python train.py --hidden_act="gelu" --norm="layernorm" --learning_rate=0.00442
Each number is 500 + 25 x the weight over its row's rms, rounded and kept within 0 to 999. Layers, rows and columns count from 0. Numbers have three digits each. The size before them is the row's rms in percent of the matrix's.

# down: layer 8 MLP down (transposed), 256x128, rms 0.121, rows 166-218, columns 0-127
# up: layer 8 MLP up, 256x128, rms 0.132, rows 167-218, columns 0-127
down166 090:531492468500501472532516520464528538486471494478473513513479500488494499542507489502486479501550512521491545550534450492509490513507463480502529497485493483488461501490501488522510524507536521513471484482480503556509511470539505472494549442499507502521498494545514528483500438523542485421494507508487537506470447484491479482485457530495510488503542504476506513505488530484517492523531
up167 100:498501473546479501457432480521496497511482480513465515507473499488479494503512503533535489550520517520494502486491453472513541486501453528449502491506543500492507495531538512450504508494479524504525469548538520492474453510483485496487499471505532499495452465477524550500525506506545510480477532502491481543505507546503480456459488467474529484501513484466514545521496484521508503493514
down167 107:481487524483531463541509524492556495485520537494514512508526493498470494486505487539486524463484490509516477491511515553493469496553502490562499523461473520446529505477521474532502523494458530485469528467478487477482528501549527469497519476480507501527532494472461547446514480481480546517461460505497511452504488474501517508526508515513496520517486531504470476470491513477489498519486
up168 088:480489523537428474466486522492444491523495449504511525477519525522510518505481518499494496526478470482460502514490507519514529464495517483485553522554534501490515457486546519507506480512488452480506523519543514508494503518504494513529493496516527544473547507457519518455501523490490482472507542514527503493496458489485480531491478510479517493513483446491507488521516542518498473509436
down168 089:531525498495540553531508472504563517518513480481501483502506501474499499496497490459476484486501542506560490503486488479466460518483481504511448541466465573493509485532467521555547477459508522489521499490505526473499502492518463479512495485526482455464471524503464494501518486524500511514491489505505511499529505517492457472545499483550508510503494477474478523459522465505517479481516
up169 099:481522503529512462516479497483500499522495498519468490493489521518506509539495533498454535506515485482483545565500527530467497520510504506535465490502508508504525501479511501492482458486495478440492514512496504496533539455491444476494522501509492475450527553486504472476457498506516529493496547562497469528475546485462512536504470500477498441501527501492484490509524512519525471541469
down169 093:489497515498463515496490505525448470440568495484525526482553517480478491517520484490467500523504489455524504532496484511523481490490499527514521495484507481464515544514503470463522544513493499525501469473521536529477470536490507520464512525489516540486523512495475539518492520519513518534519431492545486550489449476506527483509473513510501505512464511466484461480482490473508517467497
up170 114:520493513518482468515463522514492528538542507431498484456495515496514429518547521510488487498518500528513517502509510503443493465477464476464530523496535538509493521500532487512507505473474483496552488530495510481511543503478502517428516476495498495544519495483526490495460479502501533480484537477479525507530528494545502480475462527518490493505489501476477496476468513460541499477489
down170 113:492482442531495498490447518505455522494484479507529539507490501498477524545484540483522494509581496476500446483514497509510539485484516509511504522480519476489502451522494476514456503484476522502482520494509475480546478554516540497501496526484481499465499504551494506508469485492516551507498545494519524515526490502499475480521479508466498467517514435487495463473509513526472523533474
up171 108:504480508506473498509480563449484534503507498484481486492482493479503493520520505520513525537484523488470476511522489568520452525495476466488558457495502468524515446511524492493488476496497493504498546468536532512492543491537508511485479537518537486524523457515509534513480498482520515499496516479535543554527500493503481501492450484533452502463499466485495509471529478473537504484486
down171 110:441471489480456544513523433478463528518530484483492490499489515507493465448466480481507482511529531533509489523492526476487470510540505509487512507476471541508476533531493493503506479476460503488477466499515475527477521494491499471513508516505467500552471482486486449491515493475521559488489539502527501503512546530492490489529509490530528509565551470522506509515511496514498496511462
up172 101:499516468515476554464500451486465513519483501508495480478556524490462524469503447515507477531505501535498486566501526499500516506531518490493552465488523473520489498528533491523523495457502475509487490527541497490511463480478501517479474510504511499435517521468515463538467506525480480523459564530527525501482525487489525486489498458536494494501522502490531502492492495475472483534518
down172 095:459488568476475440488510512525527489448519498485489542511498476504475522501482534518472478497474506511460496517458509492519502503496527508502492477490490505501474534498530493452512512556490491488489472504496486493514495524532488491548535520504514517531512464522475498440558513490539475477512486522495499555491461490524504484466527540482478493519477489530478490538484544519485529459518
up173 100:518494440518541512481509524460498537443499504498508509492500527544505478519517531506481466523518494478529474521513476568495476483468503489516436532509471521475479509516485503478446466487467494522481518501491497470492509460509533492496471539518500482509524494512509510489483503531476497484530486501515474533510503481487523541495450555494494488500541460506546518469471506514546502542499
down173 107:521508534498482504497477475547516441513513472480503553506519517472521550513523488491508501493514496541508510487489528473471499480506497500538572503509492478488510474494482499533483514461467526468508535487499511546537504534536486456490489480485502508490491513490503466491544495491540494452517505484483508517507490541483441488535479469501493487425494470524481473509471469551481500489518
up174 089:504473447504524492500520477498485526533457482514499509481521517470511527528519530519506483498517502463498480510519464498475483531516496490508473483547519503470466503495523511522472506515538542496475490493517512435545505507503469519510518519517558506483504528479518521447524474499475464466544474515564477453504519504536549500504477532497498468484511527445493478489533462500503471489493
down174 095:515513561510497507508482469502506507499493550478469513519507457517460507504479482466514474481475516465514519481498462492512514491466476511497528496453508511475502529466508470495497453517466454522501484515533529513504494532529529532499540471511490509489468487553481469527515519495511554521449520483427518546520477511442490489513517516484517498507507512540546488512482522516513506467490
up175 093:468466470465492502449491483485432519525570453505529503500528504498497469531498505489517520507488487486438474491494531510473474557518538513508531510539528509503526517516518491500480509481472491465524523507557523512515522498539506542506517512487523471493564455515500471512455486508495482487499464472492523484485506454505535509519516487509505490506493478472531464491504518488484530494498
down175 088:543499568470522497507477529485569498480474483472495464505482509510551521508495461524509522520514503535518502522488499450462552487470488502525494457459487514546492488466498468506500501490524466518514493497446518508500497499483480467492503471484501528474450570486516508528498517469537482484478519532505463480461498527480483479502469516486494496507546521513506527501494480519510488534496
up176 103:531498458498510546514463495499487460468488491451510464483502520503504502502496514520480502525550536520528491478511471560519535505503550474498518476520535493485530496534487510492504488492462518455507508515524492533506518494484489502487478521489453519507486471487505530464462519509468479505491520507494489504511517435530516463473544505527516505485529497522512429470511545490458448510480
down176 113:510549545528510462472539483477511528539497517500479500515501520519503480493498478518516485477581508539489501502508493449519494525495475517516462518481484493500480530501497476522478544449495526504505467485518563455470474498503482482511498481531516479463519526485537521511503467484511465507494477544500466512503474473503459511447474481488478506510497516502528551529497490465504548481482
up177 112:487467506508541478529487511507502510507546515501511450460449489511480474504497523495470520507525502496510527520527487507492563509472516459498506468542537470534507514505486471509471494507471525520521522440489529458487502489494486504522476512447484518470509501451504511541510488524576482481478497513500510536534435512514499506498512481501491492520521514514457512519484519483523489470442
down177 117:549523517524470495463534466550509513471485503484490532474455561498521517485496523488548486537496561491469507526494478538451472511516473497527463471476478506506494468462476460509485501513494451460545470537470484473519489488506492489493549488543519518533509486493553508511497511504508491525489520496482497470476478487503501448518497534502510516499499527488508495516501468519503495495541
up178 107:551479508527501536499471478482512451543508506492454474479514479535517491455509466524530516491509587498543475493504487539536521484479502529544522506477515503485473480524479488498493497483495480517518531520493489487473429509492541504455526491459494510517483469513503478500490469490500506512513557518463520493461479551521477486481530506495493499470532481494504472523511488508534488485480
down178 106:497500458475466471522530472507518510467480572492539529514524514542532500510469540512504477482483472485482522504505519489460484512491470518475481465598519501540531530502524474485475516503473502492500480456507520506530544503467461457529479492520477488499523473474541483504491499508507503470499471486513510495492473500475497507487471495517505523515505481472459483527499518551498506518546
up179 106:478476507484464453512488482511470495488449498509521560479562484508488454484494476533496481504536535491459497537510556474471530498507499492519517509488521498451498478488499492531492510528494513511472491504537520515511492507476504462490512495473476461471452496468460488467497487510495475499532541557524549491500511511479517521499534491513489443482527522490509543467503454515493514505524
down179 110:516508489512547506494456506512507457472506510489514477560493468475472514497518516467523535539497478495553512491504474531453478484513526493528506487530507497458507507509511508475487501477511441534495504489512480488499491490470485566514526477473497541526504485494529525513501530500516555489482498456462468499481494497509544517513487504494528540538444479514448488536469544502494486478476
up180 101:484483501494464518483465521456486529486456451505515510475481493494514489492508531500513479522513535540523555463490513528473507474522515475488505501522499515485475434475525481531501533493502521492473532508526491509536514502476498478485486510496528539534518498495490558521515507530487511468486458467538471507542517537493549488501498488488532494520523481453458444467525517531524470470501
down180 101:485525484496520516476492542538473471479515484511493521457499481515532498503541452496521495469510513481546479521510472484501502512542510489471523458500527529475490529538461517500505480467528502508526473477490510519466492474538509464517485484437503463489467527488521494458453490511445498532484544534494485506476491459545476500505511500514509498507512497541520538537475508517490493564495
up181 084:546472507474496514433463502484451555511517496518515487468490511495508489523553474501527527486501508479495491481510497553499490502513501499561491517479533459513496449463515503496510499481525539455501517519526518508502464481506493510513476512503501483490497492504454477538503563459548484526483505536527468499513486522474475473532485517516464512486501453476501532466523497514527501482461
down181 085:443494453503435480507514521535482457538528474503490491495525505515464542502483515503515454475455501518508525513486529493523478491470501486487507502508465503505507516471487502496506512483419493497474485503516480509487535493498502516507508522491508505494479553502536541502527508499462495476548455465512487467521504462547496528546510461513529509524536515529463501518495523515479518455517
up182 079:507451517544550500519510535483492513519472547510447532510555497499490512520503509510493508518491534525480450463499465472487506482478477448501474490504491503521528482506517532411472432495474467479504452529516497513495512500493498528511488467503504469529504500475502516493469500489525535516504489551514511501509499512463514517501523517487465522491485453482510503518494514499565498501490
down182 079:504485494509474510504514489521514520484494447443531469486480502496551501468504453477502515507489515509547532489513541532543511511508511531469528479491496532479525538535471478525491557542496513499492487505497480481543529471471475491536478515509497515471462496492492486492518491536449487452515488446509534483477521499493487492455474472506519472531509564497513479495527487459479485516501
up183 103:461522451504538467506473516528421489494469500557524479452490485499512513511511493520478535509527490502486494512538509472511514527486535447512501503490513506525487525498494505528477486516493509464511534492497513453457518467519457522441485537497500510492452497512511513519452524503523486484494484524506540501491463493533482497520466528502529463511502507511510521482494435499535521533511
down183 102:491532519476481528487501518460519466511511478504478507505486467494529509517515482499520512518537465551500508495483467525497494525499480512459510466491486476493563463485485489472517544503472498480522523531538528492510527529502468455521464514515491504559510456476477480502525491526498504507459496526508503473461500477512476479485529488546568508472486453504452501474529545465508530488508
up184 095:502481497507535500495459494442430506448540465505517481487517500518455491475509530498498545534487489512519501508487498503486529536496526471565505510530472463517504530508498513463478492517541497460539507510499548545548513522498502495495469460486484508517538497475496474475489515495485441505494490489485513491513458529527522507495531506503471505495563513513527482498487493512495472455499
down184 092:503491502494500480515506524541539517512528530467466508516475521502484510449541473502503453496512468453519484504497494485489497495499474516490499496502500515537456502469533497544490485488426517523507477520528494483466505470517501490480522508503478564500515520482533496549520486504515556526506460550513513503476499505476478485514461505467540445515465504470519495501505476490479535560473
up185 094:488497498496487503509485512525459538483556452475489454492514538507446501506519538511436514493512516502490494479527545540500475457456532505541506488520493519457479494481494504542490511509449523498481502528502485525501539530526512502532509501556509480494545499520515488464507451462485512490568475501503495486507505459485475541482496512513494529503503475493486466492496479503516490463477
down185 088:537487509504512514515496487509530478498528513517529533497520473541491485484487453521519479487497525495472501506492437539558534505514444486486499516446469487511556487535493472483473524501533483510489512533527530476504454461538527477479479487493485497508487468528505530504495524518494476466472458459462506530482485505524506444494512524563482499500494523479517483530507459504514492496519
up186 104:518499476519511517521491522489486507476520496477544525479524544486496521512489532516507503490475561470495509529508504485494498477544501490477534515526515517468493464487512484544523471509467457526525556479503519535509480441517529515520501439516481479458526480526499490496529470482517527487484493545519498492462515491513493450493500494457501477445500496498535481459536532524468492454490
down186 099:494522528501506512524464496477505491517487464531484466539461488540518488461515498525512495485491458508542496511495449531497530497462513473504499473528509494534507513513516489470506541483508498513478501491485486483499533524493452455472510494477490538529492489470453510513475510525499520492498489476520525461540503507502484545482495498529494526586521546483518493468453441476525464525521
up187 090:476454482494442527523481530469464457487460516523474526516484518471490472540526554522496473452453478521479522513526509526503505573531515490490521483530487529508533503496493498516499472520476487514525506490484507492511501490522498529501506482488525468529518500513527502470459490534563449486502494522478550513475463467505503526472483496482548513525535472485501484503479510514512493483498
down187 087:532520539514517481498519460512532531467544508482493465475501474519510475491472526495480558510532500456562501491516519489474510464463503525520463529518541477531495505467537460515467527495505516489448440488482496557502495497515479452532540512486495505461486498481478495480486517480479498493517480498529517522520480541506500482463493547508502513492461506533485499492494459512510484483519
up188 116:515455519567564495523468513509481499517560485468483495461517451512508507536536492501463490503521501479486489486488501487465520528525523507463523503468494492466484498501497486518467484492516467496530532502540512471558485482499487504504492479522510497503486519483516513474479505555521495451518496547470497512530468499534532495462486560507492469506529465504495496519496486490477493516440
down188 125:505477479484465494489508502536505467516485445556505491496511524501519519496508502528554477494515505520481498535522539492483498464533543500500468512457490514508514510524488518464489483503560552487478487521454527468524470517469485475492487494481488479508567485521441506514487502483469447499492478471530493512514497515545526453502464495481519472506514481525489554505516469513516510475517
up189 096:485486477525507508455455536532490518487511522483468538440507466508508515531489503508497523461486472493527532486499488509522488459483555493505520500486491486472493505525563482522481520510481449498489517484482521499533522502524502492537445509523527517504481483492491552482480493510516514469438447490515515500531527511458520510523458503513500515491530514457503539497481469526561487492487
down189 089:542480558487507489513527471481484462491478512488556439515496556500469466520508509547486462499516520515514467523517481461520555547522472483519507482537497493530493515448495501500497485497491522454488454491513490495527552487492535467501508491488499460489508491492461482509478541511493511507530494527513463479485473501516509452472499480501529519498515528544525471490491494494479487520538
up190 093:483510523490482500483491495505452498509511462544482473496531528529518505478454507494536508491495515512532474490492523517522546557535495484512520513520506480507500507484484520495495479509479478435530490563505528530514510545523489513492492431495470474484519518431490515504499492522474494458518487479477484481511523488497509472464523425513521534493474531519527490516537470479490509466505
down190 092:505463452525512524484556512466542541527484503467517516486493491505450491521561500507521515490487501515468475479521489511496517474482468488514462513506502457510532503530520488539477501474507505512456480459520497499503511471498495454504513547483477518504471444548470472511507519461511480492453504519514537507521487535513482507516478524507490479533559464495543488486494501514502474541477
up191 102:462495440497497479505473519526516550538505476523465533501504485528509519515452517504510485502492471478511491461538559485460492479470503511505495502480511491514470481510489490458463493510478518525515519498537517463497531511509464489493464536499493511515477531505518469512485520520486515444486483534493495519521513491476559531457507502525488515505516519479561522502461511532552450485467
down191 101:489527519531499558444492536479453450512531516491487485489518514469532477488496497519517498487495523498503509510464505520554482535522535475490522486532499514497486516507485519514527483526499546475492537515461506473462510511509498483494495454526464520529488495475526547508509474504515488540519490487534462496489529480487467479517484449474515475442459533491453511523519480458481525493486
up192 101:494528495551519446505483489488489497487496504499478462479468531511462483488515494484477543527528510471537507479504530499485509499458537486538464537473507541466454482494526503513482524497504498501502487517520500486568514507520461481511513487520517455504534463525491485503449531522471542508503534515499473509520509488467504541543480532529467491502501475487483554456459469516525504497478
down192 101:530508496458506494470532562511469493484510518504523510533523484506529492520483480534487494476469469521484487502497471528530501563496504520495545471513484495491563543489455484502511503527507506497495542504481527529442494464518548474467480472512484517477507493473469519474557437489528502462538497479506550519499482515470514481501512474472491486495503502516508470481462504494465497502501
up193 098:513548497500546519501504487479483506497493520529495526492483531468487483523508527498549513518554515459475478512496505508501475489524477475488513451536486463519502463499515486523537488504494510520482478469570525491509518529494497487449462469519512486503472491496505451514536469535493486467461466513550509510526503516522539501477428521509496502504526467512474521454484468518536494493520
down193 097:531485481490454526515445522500494509465501465490529492486526470508528477503487521552486530504546507502476469500543464500455534512459504510484502489496453527509459515511499477501511496456482431497463524513472516488508498497520502516495514490458481544500535495459488496492514512533492486490504497526497549503516540480456524504548502541512545485492483522495511517543534520497447505510481
up194 105:494495516530512510538465506523504496521517480531503491514502507520519515507515534508426504502523511525518511489478471484518507534464503514554501497509570476517472491493492487514503506501501548434480510500485504469523479505496461528440490476494522515521519474490513534520468454503484529482457521520524517497468472537482481484529489508477500528532502464467496428472498515453526469490512
down194 103:524468474449526472539484515514454505516476480439478522506503494475514539505494481487522511458530508493497507510515542510500489457479522483484514508516510497494552520494497500467536535503511473492505482516489478530500514504506491503502542523496533521568436520525445457530474470525494536510506483471504474504520545458498507505438496482515487447477483532484487502511504503522488504538497
up195 095:497478497469506460522484492492475506540520500515494498521546529534529433535493506494471493513534517472489495519489520530542503506511494472509492527474515571521482491506497467500486431524469489511490490536500491536500502506486482496474485457462531468448507509459522514530501531496510508493511462508508469521530473484547493506494517480493453529466509472480509538467511530511467510496446
down195 097:508457534515526545485514504507491459497500484523471521447506490463442546497486483484529535462516513535507486499487524476492513500519517522489482511518475459538498506469480526499469525461498494511530458491513480492484483494468547472519509516510451483499505508543499493510506444465501540496497518497487524505473474553492507458516467513485505493547491536517524500530544450462486496531510
up196 100:527502500497496524467523484501513473512489468517529478500466469475518480546563460510554500465498518513525502482471501572476522504505536490523502472514500516547508492526517476482503510498492511464513469499537534484462502452467492528480530521492552467519442488498485501481525528495485491490498528535527524483501545498472519500453467489489503488527533502504476506512471452512533482514474
down196 103:511488513486500495497491522511469481516510514505538453503516543516444478503570522502503501527577480478483497503520529507494455490513471465519500509504482510463518475499478463506455503507470495518510516479502486477483473522481494489472519498533482498540490486484547563526487497531491535536513463470474498511537484474487504493545518467511457504492490512512509535450542509493519489442506
up197 106:526485508503515521494461468508468510462510499533503541480509493538486452542533491519503541483510541514522481472540481567457544494497460504501494516511501506541471550491488487477490444502481490457536502571518494512486519482480512488491552491493483457495482513465521459463513489490481455497452470508511482488502500511503528478489535502523504494517520506485466515486495491517507502477465
down197 098:475531468498515464489541493436578502538509529479470500503494480505492502467530533516513506501499484496479515529506481485534511515472552536527516483557498487489507450521488493489483518494548469491513466466539469489478503469503472515525480510547495534505537477489503519489492501485507488508543495485426537485475468524485503521494455479515489492464490483482489512508523515510500527483533
up198 103:490506491474467473477492511518503473547503527546492473487467512516482521523505484505493487490498498496458460494486490508477491521502519504524510485490533514471521496491530480506513498451525489490529543551528515491475486479509486513481515535480544493477534473504476530443504506540545437506532522517499522486475527525508525511491512484451519416484468526529521475511511493453474461490533
down198 101:490507547491485485487530484490515511487524480443513514505495481483527507527471504500528486522575497534532487482528485455540515485482481518513530489473470520501485515511515467491475452521480486526488480522457502542526462519495504486528502456525526508483510527471481468510488485498495537475484475508513469565512475527500471461511487551536510497492543506501485469458496521533484511535453
up199 097:472474487526522459426465502524497516479534496463506504497499492516476525520512501482460536510509510445505523522516515545503551523507524498516529488517491463546509525523503502487523504483501500467477523537488502493526498462484496482534482473461521512499460448478496451478499524563499501490465495503496513485510496507495531523491485515535424496488524486483509510494473502532554491516463
down199 093:525478486491516535518467518499499506521482481490532499467465497559534502477501497553493513483515464516517440500476495481541461487512459477496480528539547472478467484471509499526496486489504535502520527458504540504496521550500526467475502534472480482479508486544521477525460516448496499521539529511509489518468498514503507487503520498516522520483532530500459514430486509492462481499500
up200 106:515534491521531515496513495536478498486537501504501482495516493519493435504537488499516475534526467493516487442489495512474514472484531467533465530529503540543519560521515480489498447504504478476485503502522505453456526446509486495494489526483479500446505505488472490497502520541515463472501495511532470505537473476498550503517456513525462465520547490491516492488468514535499498519489
down200 112:538473521504459492500454463514512480478483496471531487465515460482494503528517532493512504500458495504458494492504530448536458519524512553495514498527499498513514467490521514501535493493468533506514499487465499556522491548502513512530493482517479498526502518520489536521458494474460543499488479473520510467470501463506498486540515470477502541464480525503474501443549502539489518523540
up201 111:540511522483474486522487480520525487528491479521479484451519515519514467499515467492498501507535544482515459461511486477459557490531550500509506457506534501485538518506549488502516559480509496503514476474551536476509475478480516493479436459494493508533453475505522515476485502525503460486541546495514486511485472512537474487500492469489485494508542476479502510479486471507517466504521
down201 127:529504537509487533516526482485485470472524491487540500501495507467486480486510460490501474535540508508497509464507474503517504485522513475525497482533473487483518471470512559510495512508497438487438493463487512504514508449475520488489475497511496506529520509563475525529435508503532479505458460535531514506532506522499525466481492493505473529507541479530510514542514506433489477491476
up202 107:462524497490506476549513466473503519463540492474493529511513535509468492507516522506499478500535494538505525490526479536444520527499504470517499470517518562497540429494473511470491446507483462504537518483487508511522496531469479500484492477545518496482472453495511515452536516556545472515509520535478478515512516514501480529459483496491467484525482465502493504496482499527491493512502
down202 108:512484468517522498533511567510446528503483495498481505522489539464472481486479542474541490472483543490510484470518499513520540486514491491470514465485513520449506489532543500459537528476492495481498564477513486485509512475488504520531497522525483483492528497511510516492477483527422508492519506492506489461534461517500499467451470479481508479512489524479534501476490512495522507541549
up203 102:503507520543545512520460509486462518503541489481479479521513485505467453487528491505484521452509480476566511517496448505485489492520524493508554501464479517520541511538503492519504466509431476496520506482498505483516501430509499487514489518497536521487481481507505469478500503526522520519493533517507488546507514430507478516455470517507495505466483509490494502526492529454525488501451
down203 099:528486516517540529458484517489498491491473476435507563493502525437521534519455454513544515515459536505488475486483500495510477486491526456495460522501522494485490501510472515537485479452494531526515463515498497519514485523545513504499521459476489468497498529515544543527529458505507460507480518522480500514497482521465482491534493504483510488517489497516515486535445486524468490522496
up204 091:497512498487517466492512507499468496507526511513510524481538503521523543494453532524463515502489480494463492453553478473512483519508520478524481505471500446473532516539488532485480490454494542505497493485488554485522506504541546525489491483488537442479520521523465510524475550510485517448534482479495517510503493515437493500511512512482475505498533464502542515486511460469491464480491
down204 089:527530508496459515460504470486516521513489477495506490505469501532498419500503486521487489511564483488510523492455466551511510512501443515481536512501511533520513499484498450517482541511536463473485498520499473509484512472496444466537470534534508518509499510499507516492474492480514515504539512482507470557501486465530541500468558500482504518526488491518441497515503515467491507497505
up205 111:511466495529541544481463512511464495515458504481464457504519502494497541488467503487463481532539512455480547519538497488478537513520512449533490527496510526444449443518491489516520530490501482498475462496475511472493486519505504511520493530524513509484449520474512500509498461510542502497540506531514445514527471473487515506452514472491503509496508491491526526490552505512524489509503
down205 117:490472486525486451520496473487494484527542511500513547469510528473488469462538493495509522468493488513517530464508501501493461513426506518490512481495496508488541486539499473504476532520479495523537502483513483519527532510485516501476510502494516502468558522475478512487505498517506463476526505542521517528502523563505539515483507481516514476489448461499463478511453440474477518542482
up206 097:512507492487482498521534509462501482487536451503442564477511518524493490497546484509515519475498523470495503468535516504515527489496517490521503496483514526493512454514502517477493428505481509526543524536521501465490532495492472550474488506454464477478473522515506498517525495521487535494458482480546480503487472468504555507505509527511483527549498443476502468510455495467489490494509
down206 098:488474468513496484516503540504503473458446548488527474524486487488550518472459485462485535511487462452466476556485507513504481500524526501507512514534502495511514495446553489524530524490493500497465520505460513505497528526468534496519566485453488518522506502472524521503524503479496484499495460498467501489510517510523507535495514498473505458480506507486483477524530481563494484528465
up207 099:500499481486467499485519526496525508528527463512479506484525507531496516561490554499510463478576480487515502533558501531478497504477559469471454504559508519516467475512475500462486508486511494504519471543505515508515528468525477499479468497497489524518499474458468512538462492473507518496473482553480471457480524506498526522512488513479487491511496471499509460469518505515504477470499
down207 103:516455507510482489495398483499484527506454514513527479507485494471537492476485521452511506509474456535521497494490491528501506470501500488498504505547460506459518491511506548505495469544497471469509466527485489524502543529455502505532488537460503470485454500505514525500517502519473536515505515468508513516521501536487464427536512492507519521513510525537512510513483478504502513484476
up208 091:446544486501513476504484482467496494484473476489518504475505588484463486516521504501509516521496523520481509535478516493524529514453508518530477502479503502503513513488477514514491537524492468506497513508453495500581519465493551492495463466457509500534504507499498521505484493510512487460492524501502506479505490563545499552477478484497522480528503467493517511474456451527536476475497
down208 092:526496475498506497511494520528478522505502486480474491481498451498494515483472463466530510515505488484484517508542491523519463520496520527433515508500516510486454460488506496507500479511545494452471525496493514479446504493488485490503515521508454511527500472483481513482495490481494489550558539482533539538513545484475460475493488490484471538526570513562519532491500528473505535506482
up209 098:472508507500495481487496501495490524480536442555480498491511557527526471470492507515511510471520520497532499441479438509502523491515486506496487502472536569517475471499449492505476470506473474500472531489508498500490506482543569477525480499482507493505496502520521501491467497514534522524496522519562444519498499506528459500508502475504512525498527477496502514490502478430534511486499
down209 099:521497496483512522513486479519496519513483550460478551529524535495474537490471475519523504515479476504503481543522524491520493518498541496499512481521470439498525467521549516496535493449534496502486497550473514530514497470449477523433467503516484477487480492479479498445515511461510552493529500462480520453497496497503530507508489510490503487504522492503530495469482519545466465505513
up210 094:490511479554516497473496521469444517489550542464529482497501492514513474516472497496513494472512510482461462471479524482506497460524521499543542474504486496481502536524508470506506520482481478441490539537533510505551477498494500519522475417451539452507477502474526516518512523509492495505492523505509477496473510546522499510520497473489479476486511501507501500496530506519570498493478
down210 089:510460470458503527525505488525530473527475501506499516490531513497497573493496512533504492528516473534557568511532511511483474510441496499467528523502512538483496446493489519516513490481517497502541525477495492468471522522505510472485493531514450504498538519511530455490462501513491486472476485503531464492507468484499496457492502499521492535516492438507509474461471530516489476503531
up211 099:531490478483489532502459471518511497519461531445500485518533483496489480501504477486537464465515535479505523503467526545565493481472527476487582479512491511488526484514517482550495501502464500502486494510521518501512492489493516518444484504463513509531487516476527536494484545528492502516501506505491527502501533468524532463499512442514503478462519517543499467470468475465519484476480
down211 099:453535496504508460513533508499479559495513487517518483498489524483484522491500523524514502485560501487494503507510487469444469497524479507504456516462526531516481471506505466459535501482557491470558528504484486490505472450544482462531539522524482503492534540481505505481504502504572489450487495479516476480529475497502505497449508519503477499486463507490499528534512527492522490493500
up212 100:509546497520508450506498452529464532485532507500507482440453469525496482477501508500515487492523484474507484502523546523502535455493557517492484539486522503480490523561543481493506528479522500485492490519525519478466522441474485502505498482453515479526491496494514504530487489530504502478536481495509456489513516452501524495508488530535455525532507483457505478503463489515530500495454
down212 100:489471490545505555463502525472477488557489532510485458539491494463543511486517555528505503472513516510465538520496515496488494532515497487505517494506548514486495504448463483466495507482502486491540488475492528511489486538535523472471470517514493496471497539512503502480481508465502498499478460492507548476478496497496466510473520490428512533462532502513504510506513455529490557476507
up213 101:528510478595490554472494560493467514495526485483467507503496540531471506517479504504507487480496513481471496512509531495519494472506483514507502487557530502467516479499495505543461495504442515472507508501512503509534485496546526503526489480445507540465503501517491527500473495492500494509448491549496498504513504524488450522523469451464525477483510535467511487478472531478487484511482
down213 095:513452498457547469555477477518504496527527487517531524475519477488484526503513501538511476507497529490543494516482487544470492494525533458470524485488517467533461493454524510459524514481489510493502500533491456479514494489511516482553486444508491467506544538493544458535510519507509459509494536491524483474491501502474467482507448543476529498518467510516478508506514468493497493496515
up214 098:499534496469507517531476515483538509478483515481476481517475505521491499528506478488480471476515510542459509510486520465501508486530474429515538490528483534503507508497502491494518477513447496492485544539519535537532442505507480481479475499519511482486450513495511483442474508561491513495514517489491541509530519457531504527479457519534495480522538494494546468481490465544512492478504
down214 094:469494500535499485504498487486487506526520468520481537497510507497531489469508524527453507513549521496497483514529503509464543530480503502513492488453504523468527491502524505456512490494500482502469498501513460428493522469497490525491525493504501520522524526489492548483586470438480458491471499494495519520502480509492519495470518527525480514522426537504519536518475474464465522514511
up215 097:492507520483506473516510496519468458528519495467491505505484491536467501491468525498483496511501473535506500519500475496485536471497542508504530507519561494511485522512522484512506512501475495433476451521498510484523495496504533510525522453507492532512527517480542529424469567544528519471491526534498518509491476450505505461505505493461509515467522492506516460497491494511524504426488
down215 096:508513450540484496486464474485560546522482471507489506545474481438536514538506497486526532529537522517471490525509506479467490461485467494497440536494484508505535485527472481501514520480550486545537492462507503542475487484505488513479476552513534463521487496494505486464515517456504524466492520498482493487515526512479486522505487490530483476500490533493511531494507521499474461532492
up216 088:493498433530531512500464525507486453508480481517434537491514468519506500473488485523506510540486534528476466491487496459508530538537487511502538504497499492518481502529498504512460482486499478523462484527504511485482518484530499506486459530437528482495497489567538497520470465494482498445482520473476534511468498527533529517513540464517498514489537512470504491492498473504499496491543
down216 080:488458527467482538504549487480454529485506542478534446542488555515477472498510512468515501520533492492479500547522494497531491524472484503490469523512491490520486492507510505529496468506490516486545525502491467488537469475479519514473511509544496480536491501467435463518503531523458507538529485545529480483523497486524481498450482492477464512473486460513521503518515498471507524504475
up217 096:553480517480495511531473432491482488500496498491479555505522493497490494483520466498508518506507489519486518506505526533529534511515490472528524450507545475514528473499528483498505475508462495486523495507507499515509510459470539484449549479476505478532490494494480497468501534513492506520468536493525565485540466499559503531502507491483543514533517450471440484520512493523512499462494
down217 087:467481493519528504483523494523476535526493513522488451484474504502533518529499498503480531515548491476474507514520505450472479476474489507459511523501469515471489488515472479461486516488497481487484498510508498511528497574510482478540477513501496514509493530460504560506523503491501480536556470512467430521485511503507445497513490469535519502459494560513528484457524512479492540499521
up218 114:496476499548497510476487537482506465518489506520462482489516482483494478504533479545475462440503491511511507491511544484491504560507499486529507519455543518507441509519507477497491507485513472541522493518499534432488521513498517535477533517529520486515532436522501516517421485486521515472514501548468520495486479503482511538474498516494516508528465497506509505497490469523517464496496
down218 120:529479565487509483509524479498506512514505495487497509463496521523463477521464521527501474471515493551537470476487537529472474463534540492518507520460510544524538434492519460466500509491512509499514507489472523481523509496508495453524464486529496486504515528469514494510518494493506467469525498493490424497502531498492492489476532532556518457509516478484455494503510523457508504534494